{
  "n_head": 6,
  "n_kv_head": 2,
  "rope_base": 500000.0,
  "beta1": 0.95,
  "schedule": "cos",
  "final_lr_fraction": 0.1,
  "doc_mask": false
}
Each number is 128 + 32 x the weight over its row's rms, rounded and kept within 0 to 255. Layers, rows and columns count from 0. Numbers have three digits each. The size before them is the row's rms in percent of the matrix's.

# layer 5 attention query, 192x96, rms 0.118, rows 145-191, columns 0-95
103:146020131113147099125160171151100150146074147120080087105105084060129107146114104197158101111154119141156099148115143122170160147082141133159091169155126134093129119131039144132101068134119176107144115148121079143128094113187120088147110146163112113140167078122179103100138180135157128085
106:188121138126103120163168093129116157144097118132140063132135187093161113077115165144114153122158148154169106194057095136149110202070103105165128194068115138111080094154149110137098115154166134129092089152140089141094204168099104143188134080160088107122133145133141096146149093119133136142
086:141103154118124107103151088124115088146149164149148095219152074098112145120128149150155155080114104149159167130153198125152181137186165130076181147103096132087181150096182150136156134130135099112130106125117139153172107121078187108119198114148152148129127099150077171109095077049132151115
111:126146124148176116101148145110097116171143152153100142109135172070123141155169125138133172130168152132155128133081170128083117132135182117175091139164121081200138160181128136074162054125052064106101131134145115090121137182165123131110170132121093120148171099119107171132138094174093037108
100:121058114146113184205128143062111131145126169120177117116119137124102133167138106143203126143112077160138084111144129053160102122114114133106141180153123112108122197127076160173171102168165124162059173077113130187154091159164126172127141108122134144165131148177122161162142122153148110153
098:094037179120070085112106169127192131135141152094135125060127125129148126080143092122100131143073112136126119083156109122105121139085118127120115140123119118153113118179065133098138102100205114153159073088079155139153120138151140118113137091067142142122119079185234104164118139128112145122
084:143124148188125192164118132148098079107086119115136133083152154106145119101103118125123110160164095096124152107111177108123127217092145186146170041083121131158123145193127142126106181087149168125152206124116153116095108141102173077067098168129112157142091119146110140141112175179104116128
114:138098180081071143111133091139114119152089085109122127132146107121137134152138090093146167137132177171110159097159173133140152105077103206201175147156144073144094135111127112187136133174104153149110070123088130087106083092158098189107076163168139157115107109124159111110092181099110123066
093:110155110161053165134181174101131103136114156132124093132110116167132160107101071120151092123128160169135094134070101072113068146130150148169122162098111148114113101130152106086089171126152061040129152135154173147134146150094108162187097159133157105102159123095079074140154111153175127193
084:102149099124095116174128161138157135159112094081138136200106162194035111137095113097087150073120077093169141146094147138095144167119131159132138131133055151177142125137170125142106145108186145184126169138136077118146114088155133122154193135093099156156083115110139075153143103118152112063
100:179141100126138168147068203103125138163088177102109158105156143089106174151111115141113136164083131130185164090126132121086158073173105115152169096129144142134157136148112119116122109149105117131171141184116089146153132091085097131123104164107066107161149148078112076042177188067128136106
095:127125100138129127173113160156108074118133128118130144091153108152145128128113119091145116102103163088153094113117123142114120155112094149085072110133181082134166146170187080210064108099204086073143096090104129119121153108112082179171138123112130203125112157144123052134176110132101184088
103:068100183142141142118165155088115115114162061112143159116123179129056122105158116179094146115104113135122100083148109172082060209113127118146108079111141104175107054103096089130159127150131138163131137157149134079134121124126122118125132151115150135171158109135196145203072127194136133146
098:136141164151100115066090107133142042080102065141094138129145180091121159077193137069098126154136122138154161140206161167105148155059152149118138180097093112123118096103133138096149174157114122103143106112080125091132154195150144144140123093127126087161107147159115189162128126155118089163
087:140165119101198117144074121123170126161108152157097135141137076071106111139136103075107113099158155113073107086032195105093130135113090099153090145076177102134132120150162173087156093143118112150106135128096082158093136126094166088190134085131092148102174117096068149154128150112108146147
100:056175091113138156195099112090108116068150152131095132110168196110111139166147117165085148148087135199143133151130165215076112073130147094148093158142104128104119119116084155177124079083156187167149129125136143118092109128130179087069148107121169116123099156120117127145117172143113150138
110:153107141120131095097150070097074136104115073082090119091145133173108219129058100062101119164155108138096168129109164109192098167113148133114092121092096140163099143113093116162140112154148134150154137054166116120099122093096163155133124105198118139137134089117148127077139124114162203151
123:127112142127100173169150136141165101112129178149119089156179129100107135132099142117139126158166064028144150189155080133158159111159124168150122116093093167120113178133176138069125136153120134150054065141084195116147161121098068127107090132123151151159121102155132132061123103166147113089
110:156113118111087149120145150045100115146188129110101132125092147159084146179131150108043094173149152184161159138032201125183147143119131057142084143153123131147136103120111112123133159122111166079100141168142106087089159110106150129124159108176162140116183125120124119131101186099152142129
110:081059141109176155128136067089176156097096114124160097082115157094151203107095098102180142080150127142117161110171204154143120157109169132115124109080113109170149157164130084136150065188135149141187139069119158149088092109127128151139109089146135178162147113113150136087140128140175140142
112:139103163135155117082173093166155096203102141143123110137136114119187089111086103151165119115131116096112061109187091143115160112127112161119061110067142182140102178121125162094139142109098145101148147167047129175163157186187134151142096119132072160123120162157076174130114123136164096130
110:156170111131103124161130178075157147132208053109081131185124141158074178154154136148113125123177110187113141149055133167153116091082132130100138149151075096146095123133109121108113124150112177126109122203164124126146125115082119143129069124094111122132180126188115101134174194155132169131
105:120166169113140115162142088106117166116127123100123159115130181120075146102156106086084065114132183160133095132154175114150110106173150105135133143110125081127152123061102149167112137156158114100144199141082119091017107118117179106059144138202153164113092109117112116143082163135086141124
104:115094133130128147128127140146098132136134122149161087079078149129157079089141123136188160111148160065140100131133148124145084199124110159135096041122192176094159106121197132096171094129091111088155089136124104147143148138154106117142174129169142118124127168053189120176115067074086133119
092:111134163119144145108126098136122116085095168163125103120129109079163146033118097118163136087137121099152112182172139132131124094119126172105074083081182168091132149140138153088133097082080096082169184152131112168130135155136100124148192127088077207123097129065167126100095110092094145111
115:140136117197064093119112106125193134156135112106156115132156190161050096189138138102125126170137120144159093127067107150128138155117105159110124155168060138189129096088131134125103125098127164114131065117111174149040139106092180148135093155127115164173117121171099133148147096101180128162
089:110129116154135191171126122128148094093107165108099147189128074120130173123064133096105095123164142134125180128132108141154105144166163142150114153106101168168118141184131123107178121150094133195132165129155160040139108132074042109150098165099083143109101097140097138106184159144063149162
108:178172064142188068166110129055141132136054107170117102168128096181111118173074120141156198156096103139188136115163142112134151146173088130154123126077132146102079137114093158079137107119123175116135141127155088147116129128137119168114089092171087058123154124107130136160118089106143148088
098:147054172122132144097128105149126078150173145108160160171136122152165153120161145107142153098104086127111178076156082174077175145156117109149202144118079132151159158116171111155087157152194170184128088134144146130187113123108126174101109122118129093169139078139107163097115058073125146114
084:129159127101101089126062105128111134168114110150132168136113134065065145143098118142096136136107139115136127119096177161144193098120154202097133173132152110128107146086098134148118151098124156103158142155176153109134105113135084053075102196114147134119098141141122136215183136171183168055
104:139047086087178082120151148141137140168077074107127159113143094229136133136131039126105062123108108148145074141078126106102108136120131103134157162112134107082151080099099099143136134117136146119096101139102134171195133109157094144163118172160180125136091103141166164144175125160148147108
092:197112111079096127151100116138154148184121106137152077177115156137147097128122110073149142130105168100127110139122113107100119132125123023153136113057117121115088140071151122083145117118161132068120132147176080157166124128119182189137142171167105173103151183138114186146119127050134126092
096:161158156136140106117088142119075205138072122114090109138087154078141132158156163180075125138096186068178120074119113152159112116100143153092133156168129109091146148090066097134096120173153102109105146112130169133138127068117054089140108134144181117156129187091109135128127181160130073144
096:117179138177059153097090104114179133134094163110146120064117134108120161095143073147189174140223172140150108141108128164129066119122117102194098106101090182161082113142124130106166138122116152127166102124127100117191120080149148139127104134150142078152155155184076153092145117140151162115
113:036138156168123139161105125117171171125069154198139086189157119092126134133087107191151127117109101122184137129123117110164121049168164136141139179067132119110112133058095087169152178118044117124139140068121131136152091141109151138101120158105107113123159142144088159128103099114130134115
111:084168155185203086159136164086075138093106131075155169099130213130086123193142099158105151126093136156143073133143089134089082134117093130179131180142121097102166116127153080182095103143092121147146112122181137141118137123094151114108130138119111106142114097116156176163091145116074068150
093:119116123154156165149170138117127153130129156097136115138133123110112099098096135078155113157142138150061158125137131138153122101209171123126089079114173152127186134167133177082175095164126066122108054184126146116170115068141073112093157142123165149144159086148205144168146094172182163139
095:128103141073087113115178087080120075143169152129129172076101141070156081114108056100138145125104143143197144092167177123148172121103162146093140026156168152136131118126152137170096145117140111066129173158113132203139099153145121133154114161130117084103144105134099140136147123102137061130
103:081116118120166169094114112134137110158115123130115062115139104175142137157122063113125112127143129113190130157092060141123131187084181135128081156071146110133126118164103068119166121092119171144138157062075193176111115155132156136139075117148092169222156137126127135154124147120127071088
098:120089160144127174062076132164145135197193144170104161125173123139096103136091097177168178142120134126156122099166164091164141169107086124115119122139100107133108118119134103143143159099089158063132134134105110121179178148075162145170160104170105117120040126078134147199091095162125122132
110:097153159137143117099092158099085123115148117133100134123105123080100196112113163192095037131047144140139139174104131120167161109160161150083153141136113165142120126136139065123067099144058113125128159180187123111131090104115120127163090117110104137196107165109112079075175116170145119143
102:118106092144076168159178047110081187142125157097141087102108120068077198144096075167123107153142097140128121170088133146089124103140119108165119181119116158169111165083203110133162128138147108130126124110096096106092188129129082118132154141176137116202140099125101128110137118141158190110
106:099094149135102138115112134124096142122157125083101085124177113057128171084132123171129075129150098127177123158119066138124077144135139097109121116170104141131059129126142142122134184113103161124095193147108071054180175146059074181149071191121131111147133115129108141107118162135150167080
096:156114161115073101139163115128108108081125116091138157094103150152170096146114029181154088132118082179130144136162116154140169108125113136165099163137069188070125112116137117166101086161203116104109139152096130095103125137137038131122124116167157160119122113138201160097105163086089117141
097:130102127133119137097083132142160133156213147131108119126106123107171081076173151209135135151121095146150165127063065115084114122143143122151137137164137170122065113126167187109123097091158122165132149115114136111176172156109047142174091182111108112126135134144169150103171058122145104185
107:108092175097131086157154154136118216148194130104110140126135148119153159118132187087145107098083112089112184132151088131129103128142135152112136143146149133125097101069106113092139134104093105235082136166129105143098143119106113139160139156052127142167137161061214105100153104092118103137
103:158102110133159110206144143151173184150148151142118107208166125168155086151118161087137143119170104113151177125108123081121159175124075164126140141119143127143103070160100153137096162120191165079141093105064067169071092140114115125125094115153087162154169108139094143152118074116155173130